Weights of a small transformer language model.
Training: a variant of SOAP for these matrices, 117M tokens.
Each number is 500 + 50 x the weight over the matrix's rms, rounded and kept within 0 to 999. Layers, rows and columns count from 0. Numbers have three digits each.

# layer 6 MLP down (transposed), 192x96, rms 0.235, rows 153-175, columns 0-95
493499559488503494529466509540470427559568572477544527483541414487522531440514463450571567448494500468442521463600522552543515487500600557454474438420491497529506417550522532516469535600456476544445507469484494451468501576559476342502554546498533565432464545540501454455480568524497589528
386554579501458521520463552497507592399493483401454426487446461515520449501484495474490541527548468502458514622588486437549543526354481600416562473439464466513446523507490468489575504438511507513516379524497452505459445488468523501501575518470494514399518561460542461419508562455612498483
515529562491473533545499473470539496555570485499468452439474517600458505484499436440493474355565571589394455561591463456489481503545473516530536534550456578501469442484532455513514471497514470499573509514555519508622499521502522524489419440492530585442497533547477541490449510524500479591
571469505506512505552477444578531439516644537477430478493430500453427396594499487546532470597584523468430439489488390541550510449422556529487547559508543447552438465450429473504451487513450499400500552582497492554468543508427508496475520501563439543490493438438465529472484554469615544560
506505459523423526543586477505397634494581475507502466476468487500477447431563446474504473492482456578507458544521520452452595466406488531443587474405495419478437530452514383547465484439499460627418523571523533561539360495543487458494449544508542470529419457494581511504403572451432506497
556501503562527416549529456426533436415494432399514548531491497396446475488609471583480596453484524484492438535492468511555541444484462489445588418454479521574439505524590524518459601468543439478359491493516491556537501459545408486489500548474481484639574491529453444491503485536486570435
503467429517570594491497486564526495533461518549508429488524527426462540553452478550499642535527524515489462469570500504588422518488455586546472482484515582530580538444576560584540566542512561547585553472505375511462550493495497441508504529558499517605484406517450450452523507437475552581
540405473519532562484462435425505452492524540479498501496513502532568578531482491455475491514454595477510542412426415464526565458476523448554481546441524480536479583517495462542536458612511557518539440438450478494491528531473393543408493426494448448520472531511404449512481450565549520458
499494446497511583559537446520474485532567473541538521534534429561495599485550524548517469502499537474495419391470485572541567497381539508464492469487478531534459552550528493533422491577467425485546614499576445511468478609606499420508498526560562524550582462493528534433563503505451443453
578476411449448456526490474497501492498467503587621433453493487502399552505459424601582502398580493434484458419514525507502443469461463463462390581549495514516535511575437555581516531512455503551464503532453426511521418459475618516468587541472516418491529428417476515408472450582517496531
514461485385457447550448511541513455497397490509532425560518480437485470522523461548500507535451518515483547461449557525559569490548500517496503489480525525515440592557486539440430563594483484562537492557446554440441482481479586559509557426479448498457498447412501496463458564466567500549
414396530469569547555537532557589511472508477489559516479455479431456576475465525609452476524477514464349487501382533459474507597412439547468552487491554571575460505553490565525434439565501540511476510574477506432543504511498495441496458458537583454518470511472541396367477463461483467476
557534500420565513478422487430498563503594493558525518516474517398417581525423585594371437454525497513446549477526536388449536471562446541516490424529524509493518562438481515412487527545436482518456481545440511465552499490472507437456469512398457505499477494513404459509442537538538448500
537470575517559478524524521446562545470504527509540495459375528482462587526519431475445512454442562432534468490442397581526545575443490586373510451510559515539514428454470525548500437529463455527559493521514539519468490594576511510563553522554441483498405546504468528600553548467528573531
540419506576501532528484410464584563581511566499404450596450549425497543493452518536474473550503503484509454446524438512474594530553523416561372578521500471535517432565469454464480524438380430589462542459506547509561432510453499464462519498398505460545464508488450528483479467410491509506
405482509552542451459545569481420447465482465574517505477519471418507482519557518488405538513430557536428472501563431584539511496477494454497443553534471501527422489545539506476506526469561510535462460562426404495445529429470632447483483470482485436549552436426525584540415472592569557449
426427554583456538515567503540472391472456457479439433577462511427453480492565546503501529559515525563550513588464458511468469476369526546509450499554446484465529467456493546554449566511502524492452528480437475508524544569387466540491566478539521471645430460535491536544538419515549465528
557539522529569456492480532532437462551461467500526433540469483474459491418490525620532560533509551460478603510491482522447496482415598451407502484490497553508567466450540602578500579531530496667441523550501371547516511430444496555414497421504451459493525406610438486483485587552532578427
453492484565529524454450560459473357522520565482479572456496497559491417501444626447431533488469480488466598463574386537563583520489589526549497477530549535438535529444563467516500417483593538513535410491421422518523472531443514485489561482497460600562573519406521451543506508519495539430
568508551510543486460577471474444486511404526467583511592479494433442486515557392456468527467515494445515461626515455587486495484582566534508452464500556489606418460499528528455458485529654538570485518516482507540485526501534525519499501519538491494453500512443549415506495641559500439544
494461487496493544509526559508506450500531498514512543578512467442550444597505569469499539487550568565475474483461562559566506524431501467508483563487484418461486455446462590496379540467606492487439502499456497521511534462526398436603413500497425443464538510564496472522426510570449430475
430536459526473511506601533543474449480528523404489590512511473426446524477507494507489615416486490521543565469549495463542495394464505503442485561427492431470496529598535565542501490476559458456488507522450437407473486588505531470428531434509532511595529512539538578550412432520512454557
533472527451486514503453471448568588607467494499424621545512503482503467436506473520393546492397474539439502476515613528572451523519535511550358517438488511454517568471453563546482426407458434475506494593418534501463436471498518467601589531507430475485501498523425485526511635513422616457
# layer 6 MLP gate, 192x96, rms 0.258, rows 154-176, columns 0-95
568434589466527485564532502462533547566431498509523521542491592479545608540428522494594478553485451382478532533459435545558522509567487559485434501597536519521525453543537511505492475396549504423533471540573531514495568420543468503524464528478434486462371447582491464509531486564436575512
488438434517447467419553533527493484452394426472478438552441556438572512479413510365546509499526501473515520407606489510513487535569582462545484537492478459416562449485488478428554542495475569462543487507536396374439509574557562507527525491505564577400492533529467477536490525566502560460
659548520523512582450524470426513514529459410509573520405472525508553579514539441452444522512547527583507468550487591649523519459442505554445546453413430434465441455521435556498517467558530498521543449500500526451461442438547580467438442534498487515448481458639445516527534505544399428451
469446459411510549429609543474561484505414485463544404515486638580433492491506530505533462476579501528511482421475542503476562422465469533500515520585540535482488450442436469571542455456550505566375405506452499481529429596520593530481655555560533519453485523490491501445567549494532530520
518599564473416545445497462463434553426604460523423418547443445505480472435509455452519466527466587514569478467499499432448498404471491509465434509515517414392451431619411507532550526503553449496489486567410553396500567562492605515470491552501449503605538549433525461425468544559478402495
485493387565454515496521575469429504492498562505514499561573410470531495514463497425504508562419443609519421510483511633410511440517492553500488492365480569451549494572431434495536482484456506487501542502573495465503430483516460557483551538495474551447547519430510434508465477461538570481
440508556416478463399440523530459423413562475518493423523569466524559397459434496469566517495483418541497564443498456471411504525438505586528457513543485508532500519536558499457449562561450555392579524432577502519481500508469508548501516473440471450527575502507509521470452547432585525523
517584510492551490485517521492612464399468585482446548564529509446522518480522472558436476400383518549410489455533460491491560473455529520552485528541520514573552542452466477567529492414525501527460548465628595472489471469508434521490459374618467492503622555465546501499487494552605488427
549517578477466454515520355545430569530382585580478530517521496442568528490461503602535497545441402511488515495572456413461449550496474485511452484613523458412443569478485555509537492496475458479518515526470497398547533427503546509594516576500413541440499485444472493441532555502515565451
525471485581450549516472530469500530527532521456529633466465537483502474494510496524437520469565477515543512521485526424542446456443526602480485461503497592568493457541492452479500508422507582507496570506550499561490522487486525468561444512538512519485504458485494532476546532450453515573
482449509525600479544591507466436542488583532534519540566459501501539519497401467497500503510600485420525501495410561523471582498491434537538449570496568607452444495442363497481506615468521485449402545523551540539516519538512493622518525484499415519516485511424550452428503483478485506505
570510455437496548548560486475512552560389492541567492566511484557467483466449497520486425531504589441564476574476451489578465435423420443429550505493379485404542492471429523446447569526470510494501644479554516488489436486457413417555552550472531488526504417439549506507466505541459506496
518495508435476491532370446597490503476526481530548461504444561474483462558452515588459466483449435547576450469449476533447462521391529528454365547513524437414564593485435497512472536422482491556451552522432531443561440427447543519441465510497489552557533499471516539474472582490527504538
496502533476496498498532576442445543453553552523567518470510533532483483492570483624415479472478541530509506431435449446550576551455422600510472492517593513497440452472449517590440513484438526491409463384528519485497519516599496474428454502456495610407471433484469523543479480575461489465
534547520567573479508490491440519545455526446496440489475415583512539357511456576531494455560477520511434437612479542530509436442468467472481529536558581564453380477440490430513404596442572510581527529566565500539489538474515558542520472570578526540462457515468542480493525415565449483503
480471606495485510418563589518437487518496461603525544463457441561530528458516534489497459483518364591535500508573557511560441519510482582520479460552432504483521507453493526495515522549517487535548543450500570559446517521453452519515547485470629497509520510538458502593505403513433421512
597556527478494434506384485423487527533552446542488461501546435405464422517548601525591521461513540495421513464480473525437510574539474551555409468424483566523469503449507455563492482586579543522470435503582517490432464472516534436539463516538573529491546494539536571457412476544506377485
528532526532531421481484487440562533458475513498447617478455563437492491508437494452508532334501440494488497519491440490457518486493504490519462540488450494393596531447485552509479444445566543474525543467546399508581437508472580545458552545647503574511479504403547371545415430533538533476
530538471442571440519543499517512462515393468427500510459456497501532439566504504417488583523461470356518485521481435442526537539477512584567456489486504548474476558526509465504561453442592436471501493531409491564504496463496493439482475476521523512456478521630445662467509566464530542571
432506549485452496514553585534500443461550514631520561531436489490384522454483509474572550564603558486479549481466551491536518494492549548419514378601509553433561499558499473571454514521370520450428494595456504557549504540572497447592538481493481494519480529488512532564462501486490470478
531599421429532450527449523568505461397530479465486483535453505394469445611544499501608509550426537522386477477478467518540485437509531572577534552475596478502519527421533559517486503482508453469443510505471425450536502464479545468564484418499478496497630514496459547451434538489489548484
482493574528501458553522466488546543564541519484508557512448476406465451496527437513580489524529527513479535442459416549483400543435468538528557513527538435447461506505524486425560635504461541561511507466489510416462522438511427481522562528577453538472536458509477477430435503516541626539
578487577539547560511573433526530540495535388484555492509518567502521515468505452467474525465452514494643405524544446441445464528405493513505470513594457478383479505530421560578520486471547451584435498597453505535435528472439466585511455441483464544455600514486424559504470484484448423482
# layer 6 MLP up, 192x96, rms 0.242, rows 154-175, columns 0-95
593469602545486423485452461459516534451492487441540436510462605480479557582464491561363571482503453487566488526497548467568590393498457468478558531435592547561510542565453555518514515463469426619553616428494523479581520556531495491491550562539461453502489516424469614453480519403562455556
525450501472417445511487467390498411516537430466552414488447522444419485564421445471458461545470569507535502475496448524474519514528522516496509531484551517488513462487438478542480564611584559447475653591461491522449467647473505509540487513453546483568605526587469515504531503552460507455
484469562562499513508444563573583645529495509566440549559449536511545451497475563441558507527521555504463569494577573381450493522412453423491485567573527478595457544501446511490459436555551526427557511474450408442495556484422503566448479530478425470548506406415413564612457498538502440515
505387635387537548437499554505520493556488482478483498565523485530586548507499437466512567439485513432480473450518490500544434557583403485462415512477536425493453443443533446487451482567509435523552587354510509526449495398458557560415481511547484524522440394429533439468552502558394429571
343542506604512496521531516511558468523443512484591501512513538517492533570513476555507518572545469478501442452465416525536493570561611551529574464651512504499468381426546534518463562591430531363442484561452623486564514492495507464604484527576508452530488505481480522549528445493454504553
444396509513586507472571528389459501492407520536504574487541518540451533504573571497431464575403440524496550514556466483461449431539493538549525495537503456526544491585504571402467475484480474458530523501442550404420529599451473557586500600520511434541573487488413529470514424406460553482
491540560555432462542547537556501496467486513511475529425518503507527494480454445528506459484377471498485515490534480356492521425511504529496512541503458534513488582483527441600522539508532485502532540516591458522542510433527512507471493513631418443331498509457453580538564552530485464535
494465448572355447517469543506614448555577428475547596582472542455479466557405455468534526542498584506491532490501437487456488477476482461556436485545557491537437548476513528456406518404496571516596525567592555479446471479569433532530570488547462484505501496522502567504548542414525421520
442517536515408560379544547456531568531490352482534560492434597457441420545498518452509421451526557543548532465503541532495527486515442493457563498470508570470483555510502475427497521481481530490392440497444392532540529444470473622478577497608441586521544476480519536504532544481563415562
554522542503417507582521509484400488566511521485480478477504417538506464489423487474613457505488458523524406514450536452494472518571456552554563509523507566503465500502510498558543455495639462472557630491525469463520506433548512495530465549581577522478503532520495415563525431518499440502
503475508460556483594404525480448447570487461512593497593494470490568544462443493513441437509509624404494525452529607506489446437502490486533545484475483463476537463444525474488471438537471431461454514417563516356454456537481449528527521415490515563438536523486449544439567498437468471450
419470546601492519449483464502430513522530574491540562430434578487538465533489456502462491491534497470488562509449458564499521542508546568512519465489577550473503527510472511493577526464490452513522441508492619439504594593606560469488475583520570479532365534474549545428521567402493456522
492569473534481458460476524496464505511491484377545522631461454579477481504535474499481434472603529538585369547536582482446513477402579489500470552592551519621435478479589513463518491475526490489497436493486475516485492416444489501603510522490430430535445477524490526444486486522422477538
467462472451450557562523447536472465477501503482542560516596504470455517516534461474564577459498529523586498390487558525539481545554534477500565546496397421474474463522503559516536475556497435419496455552476484553513480528363510477533466461442547548468506569483422502471435514544459591522
418477445541475493560564520483499474586540474496575496553473516514387578501457521503447567535518463489526518444523467505560487561517424461478439424472515450445423513479556524499483551595440484553592497489457490437528420572550503477533571534580556513568531476452342448449421522484515509621
465437476567484391533519461450523471597512529495457494475469403450563517586350532590534443494469546570474479413445482531443516577479518500541492509419519484523454521477492546476516463489502510591526489513541501513473473503584582417494499463465560391486537573558412498506569527509488475483
591629536506565482441347518493527522513522522450480513444535463549471417529518500461490347560469569505438466501519487504523508482492493477458504414537427538401575511562549438530470401514458402494454533528580544541552480483456456502524448473571507497515521548444444480499518544442537386553
533473485532507396476568452409487493512446533478465460458462545513545567480563552443505453525550510527525453434435569501420541560543556475553564570520478479463539623502527575548496544492547535471564569659458532496542455524582519564568536406490552461453486526486436494488487524468514464488
478464577470592614510463546541502499593490501447485467419517556498575469484473507468560523554527410487507520535458583536558427518561431428598418477567484584469558492494491529532526586487491483518527558463505441485559566527526469492514498589536527576581459488554462572533435482535464518511
453527434544567472476389494459442536520480471604441424501448588539520646477529496540493527544508594537480520475441450514474477470479481544490401534508527409450561502508427474563439495436528401478363510510498453547436493440538537485461485535460474530528579463560425570522499475541460487482
450499468470548479564547489572518429561428570494488444571532453523566531500638434481461531392471429499513553442536446435478478505566537493558502459505449503510548414450454403500571475459482559555521508462511472484463499459445502489505493535545548431527526508425460564451432518611521473478
466499479432505430533450498460518513517452544464531523537591544528527545364501503502518399487469413497470550593452527453553425474517505576473545440657520492471523467485464655500478441581565570391486448450557553544491498401478394438499444479559442482457498575533495532447535455580500528534